config = dict(
    norm='rmsnorm',
    positions='rope',
    attn_scale=0.125,
    learning_rate=0.00359,
)
Each number is 128 + 32 x the weight over its row's rms, rounded and kept within 0 to 255. Layers, rows and columns count from 0. The size above them is the row's rms in percent of the matrix's.

# layer 9 MLP gate, 704x256, rms 0.0585, rows 20-54, columns 192-255
size [105 104 101  97 102  96 101  98  99 101 101  99  96 105  90 103  97 102 100  98  99  98  97  96 103  96 108  96 104 101 109  96 101 104  96]
[[144 144 126 125 176  95 160 101  62 122 113 163 133 104 155 134  76  93 198 127 108 100 143 140 180  93 116 142  65 123  92 141 131 121  45 123 150 137  72 141 141 142 132 130 114 125 141  95 154 120 140 102 129 101 126 146 150 168 107 173  89 125  82  95]
 [109 184  96 127 154  97  94 127 144 156 133 158 125 104  97 193  96 117 155 110  93 125 151 119 172 152 107 132 156 195 132 143 126 116 132 104 120 103 106 158 207 134  98 142  94  71 143 137 144 131 132  89 177  65 102 153 132 140 119 139 152 108  96 141]
 [100 134  29 129 127  79 154 171 100 131 137 132 124 134 153 125 139  97 113  92 133  89 138 141 105  94 123 128 144 116 124  91 148 133  71 116 132  88 136 173 153  88 124  79 165  90 103 166 144 185 167  78  82 107 147 144 153 147 151 155 172  73 155  82]
 [140 147 101 188 135 133 187  29 105 100 172 119 110  96 189 124 152  89 139  85 105 105  79 111 108 121  90 174  68 131 152 117 126 104 114 128 130 166 107  91  98  95 136  80 146  94  92 163 131 172 170 169 176 142 169  83 196 146 106 112 147  79 127 152]
 [ 58  77 123 112 129  76 124  60  83 138 222 166  76 142 111 139 129 106 136 119 183 125 144 132 177  64 142  62 145 173 147 101 138 144 126 108 148 111 153  95 181 123 116  72 160 142 145 122 158 176 118 141 110 142 149 124 158 120 182 154 101  97  94  87]
 [137 127 105 115  75 168 138 132  79  91 144 114 108 127 167 106 108 156 129 123 131 174 107  95 117 116 101 112  97 129 151 143  45 134 106 114  95 102 128  78 145  61 140  61  92 148 116 168  75 127 117 124 121 158 118 125 176 115 128 123  83 115 105 142]
 [159  83 125 161 141 110 168 134  88 113 120  36 120 144 120 214 136  94 190 126 147  91  97 147 127 101 133 128 209 176 139 157 151 200 125  98  94 126 120 157 192 148 131  63 101 231  92 118 154 109 170 141 129  93  88 204 195 143 124 147 207 143 147  72]
 [145 115 112 107 111  85 154 109 148 112 121 100 127 112 116 138 102  81 128 117  95 158  72  64 140 118 105 115 120 138 183 107  95  82 123 168 125  67 119 111 198 132 158 138 117 118 149 107 153  69 106 161  98  94 107 140  52 126  97 111 135  95 117 145]
 [ 87 136 113 126 127 114  99 143  86  93 126 109  93 168 109 135 102 164 101 114 136 109  77 134 143 168 149 142 111 170 127  85  82 107  92 129  85  96 146 138 167 109 116 147 132 131 164  91  52 111 108 141  65 118 118 171 102 127  81 103  76 125  59 117]
 [ 80 143 134  62 139 124 129 111  93 145  86 127 139 112  98 137 112  90 179 116  60 130  93 158 145 166 110 130 119 154 151  98 127  72 135 159 136 127 123  78 144 103 140 102 104 124 121 170 166 118  93 107 171 206  73 126 121  99  99  44 144 136 136 124]
 [129 188 126 122 138 164 150 160 108  72  86 121 140  27 163 157  72  52 131 134 138 118 139 133 139 149  86  90 115 155 126  78 120 113 115 119 182 153 160 167  86 173 154  95  86 157 144  88 145 160 123 132 159 138 103  65 113 159 118 124 133 140 194 150]
 [ 97 106 124  88 157  82 117 124 133 146 120 180 133 129  96 102 123 110 190 132  95 149 118 134 168 109 129  88  81 139 132 137 110 117 152 196  91  96 149 141 160 220 134  82 116 155 124 127 111  89 124 155  93 171  86 131 140 162  77 130  78 118 128 181]
 [119 165  61 141 116 135 114 158 135 206  80 102 117 172 162  84  56  95 176 155 129 142 183 137 193 120 124 111 166  72  90 113 123 111 122 147 108 127 153 118 174 165 138 114 127  83 143 112 106 159  88  85  73  89 104 101 103 156 170 134  93 117  95  95]
 [134 118 165 168  96 113 100 123 131 116 135 184 175 151 117 192 219 164 118 125 143  68 152 153 143  69 135 138 180 129 157 152 102 155  88 102 142  94 158 102 162  60 118 213  90  60 109 144  86  80 156  84 121 167  96 136 143  89 121 164 135 171  96 134]
 [126 133 175 126 124 145 136 149  27 105  87 129 133 139  89 122 167  85 150 185 109 108 135 153 118 101 100 109 193 156 170 161 164 143 125 142 125  78 129 148 110 129 116 163 132 104 204 157 124 143 152 145 153  79 109 142 123 118 107 170 148 116 168  56]
 [ 92 159 120 103  93 113 149 102 145 134 105 155  88  67  73 111 153 167 141  91 125 144  82 134 165 156 142 166 115  99 147  96 124 133 112 151 145 122 129 130  91 124 110 114  97 117 168 126 101  98 108 154  71 155 117 156 123 157 129 176  98 144  88 114]
 [163 177 173 135 211 111 135 149 112 138 120  87  96 122 155 121 151 103 111  95 176 111 117 124  74 118 148 144  88 107  68 160 127 169 146 114 125 109 108 108 142  95 115 149 137  93 174 102 131 116 133 127  89 108  78 119  49  49 153 120 150 180 129 138]
 [112 187  76 158 156 161 121 202 174 158  88 131 109 168 149 102 149 159 117 128 117  96 167  70 139 103 108 125  72 199 107 171 122 162 129 107  81  95 137  61 159 150 143 101 148 109  75  95 159 166 116 120 140 161  91 127 130 139 124 108 138  69 118 168]
 [156 109  61  64 143 145  91 103 142 119  90 178 134 110 178  82 136 141  83 167 109 106  99 105 115 122 167  78 103  93 121 128 133 168 124 203 130 138  85 155  99 112 237 162 116 162 101 166 172 153 158 133 119 138 129 138 184  69 116 149 161 168  88 123]
 [ 79 134 129 122 113 144 136 146 116 135 130 125  67 121  97  88 143 108 158 161 145  74 123 135 137 125 105 143 128 100 174  67  32 138 136 120 133  99 184 132 132 120 109  99 103 140 116 121 141 198 114 159 119 134 101 133 141 146 180 153 139  94 154 153]
 [121 150 107 105 103  83  76 167 124 127 187 166 117  66 142 124 149 133 130  79 109 122 117  94 105  99 118 159 125 148 159  97 110 216 145 162  89  81 169 101 129 137 118  31 131 103 156 178 172 163 112 110  99 165 126  97  40 145 130 124  99 116 139 135]
 [167 143 153 152 161  93 101 142 156  92 146 115 148 133 166 112  96 179 183 144 129 128 129 128 136 138 119 131 104 140 145 112 124 131 148  85 126 148  80 165 128  79 221 122 117 129 103  38 195  83 196  95 172  67 205  63  80 155  84  74  81 160 100 173]
 [142 131  79 157 137 106  88 122  97  81 108  84  99 122  65 109  86  86 174  43 178 153 124 119  97  92 162 168 112 158 154 216 127 108 132 108 139 107 106 152  95 100  51 125  87  84 112 114 105 140 157 190  98 119 180 155 126  91  62 136 151 165 145 112]
 [ 84 120 125 107 145 109 188 152 101 167 141 180 130 113 120 134  90 137 136 100 145 174 158 122 149  55 163 104  37 160 234 125 155 139 114 132 130 126 166  70 177 136 126 123 137 160 152 179 118 117 139 160  97 148 120 162  84 105 151 100 133 177 139  92]
 [142 110  98  67  98 106 180 139 149 130 126  91 102 158 163 174 120  76 179  92 104  93 112 131 135 198 128 114 108 154 113  90 118 105 135 126 128  88 179 190 126  91 141 143 142 169 183 164 139 148 115 191  69 177 101 133  72 115  59 145 161 147 156 172]
 [ 90 106 121 109 184 160 129 119 120 162 128 165  88 106 133 107 148 111 162 113 120 130 122  94 134  67  47 163  94 156  59 112 106 120 176  88 166 119 128 152 101  98 197 147 135 175  79 126 116 195 142 137 145 112 138 141 137 119 129 129 114 133  79 135]
 [ 95 110 120 107 145 167 134 102 109 132  87 116 120 173 130 212 140 115 176 121 135  91 140 142 111  97  67 128  86 137 147  98  93 110 141 171 102  80 122 130 127 106 132 102 110 147 147 108  95  81 144 157  80 152  80 117  85  82  73 157  88 155 125  44]
 [ 54 143 157 134 137  89 107 100 138  46 114 141 132 109 133  82 157 138 127 144 125 114 145 134  63 111 116 151 125 120 155  82 171 152  79 133 139 122 173 133  68 231 117 130 117  69 109 110 155 162  82 152 113 167  96 135 153 139 130 130 145 138 143 118]
 [143 153 180 123 147 150 127 187 118 109 135 108  88 118 127 172 208  76 163 168 109 167  94 155 162 120 140 117 129 158 161 135 152 125 162  96 125  79  62 193 166 144 128 151  81 154  92  56  74 156 142 124  86 151  74 123 102 148 148 134 147 130  95 213]
 [127 143 107 127  84 151 105  89 120 150 142 151  73  93 137 108 148 142 127 152 153 112  63 134  88 117 106 128 128 112  99 105 123 163 118  97 151 112 156 160 105 133  94 130 112 146 177 116 176 132 115 113 126  75 124 119  92  67  97 107 104 123 150 112]
 [158  71  97 137  70 153  91 147 112 169 189  90 171 128 168 106 177 106 129 141  80  88 125 126 103 127 148 142 182 213  72 182 137  90  71  86 154 100  94  90 148  93 157 152  99 160 137 136 170 158 146  77  84 130 130 180 142 101 144 142 166 118 121 146]
 [162 118 104 112 108 116 186  78  98 150 120 163 106  88  80 131  93 139 158 141  78  70 101 131 110 147 147 162 167 117 103 108 132 161 115 174 121 103 123 197 153 102 116 134  97 160 135 179 134 133 140 135 182  60 106  67 113  93 173 135 113 103 100 131]
 [133 139  99  96  68 170 130 113 130 124 172 107 156 109 129 114 131 167 158  75 111 116 176 132  77 120  81 149  98 163 145 152 124  85 139 119 106  71 158  95 179 182 134  92 126 131 170 139 133 146 119 184  61 189 141  96 176  93 111 134 157 148  67 139]
 [ 79 121 172 116  94  82 157 128  95 108  85 174 173 101  58  93 109 136  98 179 130 143 120 144  62  66 144  90  84 171 142  89 133 116 112  74 152 152 142  73 141  97 118 118 113 118 115  95 147 162 110 138 144 122 135 148 180 114 144 186 156 103 153  90]
 [147  97 130 108 154 135 133 113  92 126 150 129 146 156 108 158 132 109 220 125  86 107 136 135 118 144 133 201 153 163  85 181  85 130 119 108 152  67 126 123 115 213  88  25 131 132 126 143 185 119 152 150 182 138 192  81  74 122 125 108 149  91 117 149]]
# layer 9 MLP up, 704x256, rms 0.0586, rows 20-54, columns 192-255
size [106 106 101  98 102 101 105 100 101 103 101 103  93 100  88  98 103 103  99  99 104  99  94  95 101  91 101  97 104  94 117 100 103 102  95]
[[128  68 119 143 119 168 111 140  88  96  90 131  91  93 133 155 133 159  94 135 113 100 119  76 158 115 133  87 115  81 121 210  72  57  76 123 168 137 118 129  83 104 155 214 146  84 179  73 176  73 159  91  99 151 153 109 116  88 197 138 107 115  60 117]
 [171 124 145 104  83 145 144  85  60 116 161  78  99 203 125 108 152 115 144 109 115 107 123  99  73  37 121 109 117 134 178  87  92  98 118 105  71 118 144 147 103 131 128 113 157 117 133 119 174  64 180 147 159 164 159 125 138 155 140 190 144 136 155  92]
 [191 186 170 113 152 172 145 132  80  84 115 114 172 141 109  88 115 179 108 188 118  87 148 178 151 157 135  70 173 135 122 100 138  86 138 175 141  66 151 122 154 128 122 102 154 118 135  87  99 118 111 110 110 155 148 175 108 173  86 191  97 119 103 131]
 [100 122 157 132 122 171 124 154  76  71 135 135 124 149 180 119 157  88 107 134 105 152 131 161 152 110  28  90 139  77 111 101 101 152 135 159 137 161  86 128 114 148 127 120 104 148 107 133 139 123 163 126 117 164 163  87 216  62 127 185 134 131 136 102]
 [105 146 125 120 121 117  72 169 156 135 164  88 115 149 139 117  87 130 123 137 101 132  94 109 118 136 213 131 159 199 132 148 184 120 132 173 147 133  67 115 131  91 131 125  93 141  79 119 134  91 125 122  99 200 133 192  80 129 174  92 147 110  92 114]
 [145 116 102 111 117 118 107 163 185 129 163 108 142  85  62 122 166 111 119 123 123 102 133 163  81 162  82 117 116 159 125 169 106 130 127 142 136 122 140  44 125  97 121 114 111 165  56  57 130 102 139 156 121 155 163 157 180 125 126 155 180 124 175  93]
 [136  86 134 139 126 101  89  89 154 134  99 113  55 128 125 147 178 104 106 160 156  38 104  66  76 158 120 140 119  91 172 149  52  94  98 141 118 116 182 125 137  76  99 139 152 183 137  63 152 215 110 135 188  55  87 144 157  91 113 150 113 133 128  88]
 [ 78  53 120 107 175 115 132 153 139  82 113 118 174  81 141 118 104 133 159 114 165 192 120 107 187 147  98  48 146 145 150  78 155 121 121 124  64 149 208 155 158 111 151 110 111 188 153 134  72 193 137 124 166 142 116 142  89 156  99 128 135  66  24 114]
 [171 148 113 156  56 139  98 121  72 131  97  82 177 141 107 118 192  72 116 124 161  99 130 124 159  79 145 124 113 142 103 150 114 105 181 146  87 146  97 163  96 138  77 131  99 125 113 146 154 131 155 142 128 185 155 137 107 178 107 185 186 154 210 117]
 [248 116 179 162 133 151 160 156 151 138 126 175 136  99 137 123 123 156 121  80 216 147 144 119 100  97 135 134 115 113 174  42  96 130 145 154 143 113 148 148  79 139 159 143 171 149 112 104 110  50 136 111 119  84 132 146 116 157  91 130 126 124 143 126]
 [ 80 117 138 161 175 151  96 105  83 137 205 173  77 151 132  99 135 123 102 165 140 113 129 138 129 120 155 112  84 114  69 189 123 143 106  50  80 112 147  87 118 180  77  87 121 133  96 118 117 118 217 160 112  94 124 111 191  70  90 130 145 156 137 130]
 [126 145 120 118 112 100 113 128 136 149 156 131 128 120 115 102 162 120  87 107 178 180  86  79 108 122 151 127 143 111 198 124 164  94 134 117 118 122 123 156 163 157 127 130 192 128  92  74 191 159 127  72 141  61 131  57 175 104 110 165  80 111 110 105]
 [150  84 158 116 123  83  76 111  82 175 126 148 146 130  85  38 112 159 120  93 116 152 149  98  74 141  87 138 120 101 138  94  93 174 109 120 138  94 110 160 129 170 118 161 113 119 152 111 196 163 123 134  84 120 125 109  60  81 155 140 101  87 154 122]
 [135  90 190 155 172  91 145 119 158 141 149 146 132 127 110 115 112 156 144 148  93  89 147 152 179 108 170 124 148 180 170 171 113 124  90 118 119 146 135 147 175 129  99 114  76 117  61 107 158 133 112 106 106  78 107 101 166 103 142 107 159  92 170 124]
 [187 115 179 167 152 141  95 103 127 130 115  94  99 134  88 128 148 112 138 147 109  85 131 139 143  89  92 157 119 134  78 153 112 115 173 163 141 109 111 132 163  90 100 122 122 157 119 109 107 194 111 136 140 105  96 140  90 169 137 138  92 120 136 151]
 [ 96  96 139  80 156 172 162 157 125 129  99  91 121 152 154 161 116 109 106 235  60  83 159 170 106 203  74 122 141 152 102 113 175 112  90 164 115 100 131 120 186 119 106 145 174 135 142 123  80  97 173 148 183  79 157  95  89  72 111 147 170 119 138 120]
 [147 143 144 107 125 149  94 156 140  85 150 164 126  95  63 154 146 140 106 122 117 153 149 119 147  82  97  82 144 114 143 107 103 152 157 159  86  86 147 100 106 145 181 135  67 197 127 110 116 206  91 152 116 149 153 193 104  99 118 141 151 168 120 133]
 [156 103 148 150 152 155  99 138 105 117 166 122  68 174  74 136 133 213 121 183  95 120 139 104 116 136 122 102  73 154 151 170 134  36 155 127 119 165 135  90 121 156  89 116 130 103  87  88 197 122 108 186 144 168  64 147 111 144 137 109 140  81 155 148]
 [103 185 189 157 123 129  76 128 140 107 135 113 146  40 231 131 114 110 108 126  93 118 129 158  96  81 115 133 126  89 127 103 177 146 181 162  82  93 105 178 156  90 129 150 128 151  87 129 153 117  91  46 103 216  74 119 122 157 150 102 136 164 147 107]
 [121 138 145 115 193 144 125 157 168 213 163 173 177 114 101 123 132 201 113  84 134 118 170 151 114 169  80  94 153  98  86 101  72  90  47 134 108 161 111 114 132 193 150 170 164  52 118 184 133 148 103  92 133 159 196 151 138  95  92 139 132 139  86 183]
 [150 141 184  70 105 149 126 103 125 114 109 137 159 181  38  97 119 157 132 150 156 146 117 122  79 154  93 150 124 144 119 193  84 122 147 143 144 123  88 132 103 165 137 181 141  70 144 169 105 140 132 124 132  83 110 144  88 137  63 107 147  88 137  97]
 [174 125 183 112 144 112 138 140 102  96  80 123 168 156 133 131 129 140 154 163 188 125 163 199 127 103 168 154 141  75  80  94 138 144 118 127 160 133 101 168 104 160 124 111 184 136 137 143 168 145 170 109 137  98 165  90 177 143 117 109 185 171 113 120]
 [156 174 147 130 112  95 130 120 111 152 102 118 103 174 108 134 113 109 130  74  87 107  96 114 229  55 127 104 143 158 110  90  77 123 148 138 175 138  97 127 180  53  51 175  82  77 110 102  81 134 106 136 114 130  80 131 105 116 165 163  91 133 141 147]
 [185  86 127  78 111 138 134 118 167 156 137 167 147 149 103  58  94 170 215 151  64 123 178 142 154  53 117  86  74 196 180 137 104 125 137 144 130 114 149 111 126 146 177 127 127  96 128 126 149  35 138 170 135 148 121 145 148 206 135 123 142 144 120 114]
 [138 103 143 138  97 139 181 150 125  92 170 122 131 138 141 121 139  91  94 134 142 180 152 102 158 116 126 143 134 139 183 126 106 128 134 123 183 162 158 137 101  78 157 103 106 136 109 142 118 155 151 157 160 154 150  98 172 170 159 134 135  79 108 113]
 [106 150 127  73 137 140 148  87 164 180 160 119 136  97 130  94 138 146 135  95  82 162 154 194 113 156  74 132  89 111 127 138  92 118 167 114  89 173 115  95 123  94 135 197  83 144 170 133 108 160  99 111 156 108 163 105 109 121 198 108 111 157  99  96]
 [150 121 158  70 123 154 151 105 141 141 192 136 112  96 129 103 142 197  88 148 126 189  78  78 119 115 122 147 136 142 135 203 142 154 122 133 112 123 173 130 104  75  87 129 133 103 117 178  83  98  93 108 102 107 128 119  75 150 111 169 193 117 189 197]
 [170 104 123 143 144 147  81 110 148 153 129 155 152 140 135 167 101 115 116  36 168  81 114 149  89 121  59 135 180 152  81 102 119 172 122 161 170 166 132 176 151 173 170 175 137 141 160 209  93 165 116 112  93 106 135  92 155 114 131 129 150 119  93 126]
 [148 154 104 118 182 178  37 197 193  91 135  86  92 118 167 148 140 151 112  97 131  91  95  92 128 106 141 121 115  79  89 129 136 138 115 129 117  65 140 177 145 138 116 136 117 141 108 124 139  83  96 111 102  88 126 158 125 162 133 124 121 121 115 120]
 [142 187 124 121 130 106 155 153  82 156  99 120 162 168 117 163 117 138 156 110 123 140 116 155 145 148 177  78  92 132 111 138 169  53 195 110 118 103 140 147 187 175 138 141  90 127 175 130 131 155 114 178 167  67  88  94  66 124  87 124 129 181 152 140]
 [128  59 112 111  73 155 129 165 152 137 134 159 120 126 166 105 144 158  78 146 137  62 122 119 111  91 118 144 159 151 131 123  95 180  58 154 123 105 126 123 107 109 168 148  96 118  79 116 164 127 169 118  78 158 150 120 166  92 172 158 166  85 203 147]
 [119 117 152 131 107 120  52 119 146  87  93 157 119 116 117  88 128 109 144 101  86 134  95 148 123 153 139 109 155 187 122  95  66 172 148 144  58  56 165 121 129 167 164 148 107 138  89 218  58 121 124 155 176 121  99  95  69 145  75 124 106 159 103  77]
 [150  92  83  78 193 194 155 147  91 160  53  88 159 143  47  95 115 148 113  82 136 138 107  84 199 161 182 126 134 111  89 131  97 143 112 113 151 110  99 114 130  93 110 140 108 147 187  93  94 122 156 166  66 123 172 156 165  79 156 152  79 133 122 157]
 [114 124 127 157 135 140 124 128  89 105 112  75 113  67  94 106  96  87 150  94 100  95  98  95  73 151 127 104 171 108 126 115 197 155  81 139  91 136 135  87 169 131 113 103 121 148  90 138 122 137 141  77 115 147 116 152 205 135 103 135 130 150 189 107]
 [147 131 167 139 136 115 124 135 133 151 118 124 190 176  74 141 141 157 128 176  85  93  95 168  73 126 184 173 131 188 154 140 145 126 166 200 142 107  90 102 128 145 108 151 147 138 179 122  96 231 159 118 142 142 133 153  92 130 114 139 162 107 143  82]]
# layer 9 MLP down (transposed), 704x256, rms 0.0586, rows 20-54, columns 192-255
size [103  99 108 101 102  99 101  99 102 101 101 104  95  97  90 101 101 102  98  98  99 100  97  96 100  95 104  94 107  95 110 102 103 102  96]
[[129  84 143 177 100 124 131 110 161 136 114  90  60 108  97  68 191 182 209 148 183 116 119  91 114  86 115 172 158  68 204 106 176 110 107  92 133  75  93 129  98 156 164 115 121 147  88 126 100 109  88 176  94 140  97 122 130  91 102 104 194 167 187 145]
 [105 128 187  76 135  74  94 187 157 127  95 139 116 114  77 178 122 171 172 170 141  93 170 132 136 105  81 144 102 168 128 146 154 109 152 106 176 138 141 109  68 150 129 108  95  99 146 143 169 158  77 168 176 179 186 128 145 134 136 140 161 157 104 104]
 [120 113 161 168  93 117 141 124 128 164  83 102 163  52 163 128 112 120 115 104 104 168 119 157  75 116 101  94 108 132 149 102 123 141 150 114 143  75 255 162 122 133 128  93 193 104 109 142 134 139 105  95 148  96 133 126 118 127 150 130  99  95 127 104]
 [202 105 133 131 161 158 110 132 144 140 176 137 205 143 109 109 107 104 138 128 139 141 118 137 202 142  93 108 123 134 133 111  85 154  80  42  56 147 168 108 161  87 128 170 167 106 182 155  91 110 110 115 123 100 120 213  54 112 144  90 130 113 146 110]
 [138  98 172 126 156 111 113 138 126 133 101 130 158 140 141 132 141 137 120  93  81 125  85 113 100 142 201 159 175 141 130 101 199 124 161  81 149 129 104 126 148 154  90 205 158 142 162  73 168 180 122 111 153 139  85 116 120 173 122 114 118 139 107 139]
 [106 132  65 145 117 143 161 153  73 178 159 107 138 112 138 162 152 131 178 145  69 156 101 127 128 147 109 118  88 135  74 108 143 129 153 117  94  96  19 163 107 118 122 148  92 105 107 182 103 126  90 125  81 113 108 148 138 114 115 168 113 132 114 153]
 [180 139  81 100 169 115 148 146  95 130  94 191 135 164  68  92 160 147 104 177 120 142 130 143  93 129 160 180 125 102 145 178 133 106 166 143 143 144 130 127 129 106 132 165 175  94 207 121 159 166 162 101 136  78 128 179  74 145 153 129 157 141 148 131]
 [142 145 115 124 112 170 141 108 122 144 105  36 130 110 118 124 103 125 144 110 137 149 158 122 145 139  75  94 173 121 133 193  77 137 122 154 100 161  72 108 152 116 134 108 112 131 244  97 134  65  84 133 139 168 170 150 161 111 222 116 127 163 182 112]
 [143 141 172 188  96  82 137 175 125 179 118 125 125 116 109 107 153 122 147 163 120  96  96 143  87  94 104 162 122 119 167 142 145 111 151 170 124  93 166  95 139 119 156 123 176 130  76 130 101 134 160 144 126 121 121 180  60 126 112  83 160  68 102  94]
 [164 165 126 131 118 182  92 153 124 144 137 120 194 145 147 126 140 171  96 170 129 193  95 135 126 152 200  79 125 116 143  86 144 106 133  78  87  51 136 126 102 144 127 138 166 188 110 188 131  95  77 168 143 102 136 184  79  94 127 111  98  96  95 128]
 [146  79 118 134 167 107 148 159 116 153  74 132  77 177 160 114 123 140 142 116 115  42 131 137  81 212 120 113 109 116 125  64 142 134  51 107 108  84 125 116 126  95 186 177 136 144 129 171 137 142 122 119 139 149 109 159 166 184 116  74  82 140 172 184]
 [128  96 116  72  78 197 180 133 123 126 159  78 103 198 129 158 130  88 152 172 111  64 140 104 134 123  98 110 117 115 151 111 171 130 146 146  88 153 167 130 133  93 126 136 125 137 137  37 145 102  84 190  98 161 148 152 101 100 101 145 136 172  88  83]
 [ 88 135 102 116 126 136 185 154 165 122 108 158 128 131 125 132 129 126 110 148  80  81 161  84 185 126 175 101  77 114 135 169  83  94 144 172  92 179 107  97 153 164 130 136 165 109 171 119 119 126 140 128 142 129 133 126 114 149 119 180 127 123 132 132]
 [162 153 147 155 134 155 126 164 107 151 156 137 159 203 166 102 122 137 160 104 125 165 117 141 119 147 116 159 124 160 100 111 131 127 210 114 139 173 111 112 149 144 105 123 158 142 104 115 162 107 105  86 151 135 136 142  97 114 145  66 138 124 115 102]
 [ 94 105  99 132 144 139 113 101 172 122 104 110 133 154 162 117 116 197 162 103 164 145  79  97  73 114 123 110 134 162 110 138 108 118  79  81 148 191 148 160 108 179 103  86 129 135 123 123 196 113 116 177 120 113 137  97 155 139 162 117 148 112 147 156]
 [142  96 156 127  93 129 128 158 132 134 118 112 159 135 115  88  90 168 100  90 159 128 100  92 124 124 130 169 141 159 152 157 128 187 105 129 131 106  97 142 125  61 106 181 143  92 143 121 178 124 137  92 134 152 184 153  92 153 145 162 182 134 115 167]
 [101 118  74 127 193 103 141 185 140 155 142 134 108  83  42 141  96 140  81 136 130 113  45 126 216 133  99 187 114 180 179 128 178 104  98 149  83 151  69  67 134 121  71  96 115 125 119  87 153  80 156 164 137 174 130 149 146 166 136 115 113 101 123 156]
 [132 133 130 120 181 120 165  68 150 115 129  79 162 119 120 142 130 148 126 142 145 162 151 104 140 119  94 108 168 123 193  97 104 114 148 151 143 181  41 140 102 119 108 152 122 159 101 145 102 164 145 153 159 132  73 124 116  51  66 124 197 114 185 143]
 [ 43 163 150 130 141 171 163 119 139 135 138 141 158 131  61 135 131 154 124 138 156 127  96 112 123  66 146 150 128 134 138 118 125 150  71 137 180 224 112  93 132 135 105 140 112 109 161 149 156 137 179 217 133 112 121 109 111 107 187 127 176 171  90 155]
 [ 50  72 133 109 174 166  77 143 121  98 155 147  46 180 115 131 119 126 171 144  77 178 130 155 116 134 135 175 139 135 125  75 117 110 158 124 139 144 114 131 125 120 109 121 145 158  83 163 117 184 111 135  88 114 109 148 149  96 175 141 129 168 110 132]
 [ 82 158 173 157 106 136 117 120 169 102 133 117 170 165 146 105 121 105  85 151 105 184 117 155  95 120 158 155  96 131  89 135 109 129  91 167 139 139 173 116  77  42 173 132 113 122 153 109 120 158 133 136  98 104 191 107 104 114 221 178 131  85  94 159]
 [150  97 198 176 105 134 112 160 114 137 161 103 112 175 113 160  99  98 146 119 121 144  97  87 105 153  84 115 106 148 164 170 138 115 162 151 116 152 180  70 118 106 151 138 114 112 125 159  77  89 161 157 131 146 158 116 150 148 132 177  76 109 150  67]
 [ 41 116 151 152 166 147  89 138 124  91  56 111 126 116 115 113 143 113 137 127 142 151 158 134 125 135 155  71 148 142 119 166 146 117 158 126 140 165 140  63 109 101  91  61 122 188 104 131 103 159 144 102  88 142 171  98  77 121 107  96 128 191 189 109]
 [136 186 102 103 123  99  71 130 101  94 106 169 100  92 100 181 121 126 153 114 125 142 110 122 136 200  93  85 144 139 123 161  87 145  47 160 157 115 177 192 146  75 118 122 154 138 159 112 121 145 153  92 124 128 107 112 115 115 109 162 139 138 100 138]
 [114 109 140 108 153 115 147  75  97 112 112 192 155 113  64 112 155 156 183  94 125 163 134 181  78 153 136 152  85 111 145  97 124 147 155  93 148 129 156  67 122  65  74 155 152 120 157 125 117 135 157 131  93 104 108 187 115 170 158 131 154 141 137 100]
 [152 155 154 137 117  91  83 187 102  88 155  71 155 100  78 165 122 112 140 140 136 102  86 111  87 197 150  80 185  86 127 147 130 112  89 128  74  95 160 111 167 163 150  74 112 132 147 110 180 162 198 123 110 159 173 128 181 105 107 110 150 109 174 114]
 [141 116 177  74  99 160  90 135 134 145  58 107 142 154 144 164 148 111 159 107 153  78 159 180 120  94 117  90 163 102 145 111 183 137 137 149 185 169  93 159 146 175  65 136 135 145 111 124 186 133  14 118 177 141  56 137 119 169 128 156 107 180 133  44]
 [108 152  99 142  91 173  70 137 158 133 130 131 115 145 146 147  77 122 139 161 109 153 147 185 139 134 169  95 104 150 135 114 128 149 147 146 134 152 111  69 134 119 103 136 122  76  97 106 207 165 219 128 137 133 136  88 133 191 169 136 107 139 197  94]
 [187 100 134 129 134 108 157 136 157 119  92  68 108 114  73 119 154 174 129 125 118  94  89 125 109 161 127 134 123  81 160 113 100  71 135  92 181  83 165  97 126  83 151  66  97 161 102 107 126 125  61 154 111 196 127 133 145 156 118 124 102 160 149 143]
 [101 128 135 132 179  98 129  70 142  99 176 143 118 147 157  90 117 142 110 130 196  90 144 140 101 133 163 107 162 149 144 125  92 127 120 174  95 118  95  89  64 160 162 135 119 111 158 153 130  88 130  77 115 165 110 130 140 137 160  87 158 101 105 143]
 [144 111  80 129 114 118 160 135 127 101 147 130 130 124  92 142 116 147  88 148 131 183 140  98 116 139 118 134 117 152 156 116  81 117 118 122  90 108  56  96 128  98 188 169  98 101 150 129 146 127 116 126 115 157 170 107 223 165 149 132 180 110 130 130]
 [137 162 103 142 133 171 112 157 113 135 139 124 140 157 102 134 129 128 171 142  96 120 148  94 133 145  80 100 121 120  85 149 114  96 133 142 135 173 164 162 110 113 109  92 117 101 200 142 107  95 106 129 113 119 154 113 126 123 126 141 131 153  82  78]
 [ 67 133  83 128 112 127  93 112 103 114  79 115 155 126 116  93 129 162 129  64 148  66  92 121 169 137 139 135 132 199 149 175 137 141 128 125 119 117 182  94 104 108  86 102 121 133 136 141  78 136 145  53 122  93 104  94 125 136  92 160 160 132  98  72]
 [141  90 151  96 177 125 124 107 181  97 122 137 105  96 134 117  77 187 156 125 153 114  84 110  97 186 120 100 180 155 128 167 126 134 106 154 121 119 184  69 116 172 123 117 102  79 122 161 118  83 142 122 112 103  81  74 121 156 122 131 135 120 186 151]
 [143 122  94 106 147 111 116 135 139 143 117  93  74 149 115 100 106 116  92 124 159 160 109 123 129 133  32  78 127 115 121 111  84 120  87  95 139 133 125 188 172  16 127 124  95 143 105 101 174 108 123 125  97 125 108 135 139 125 148 148  97 164 125 192]]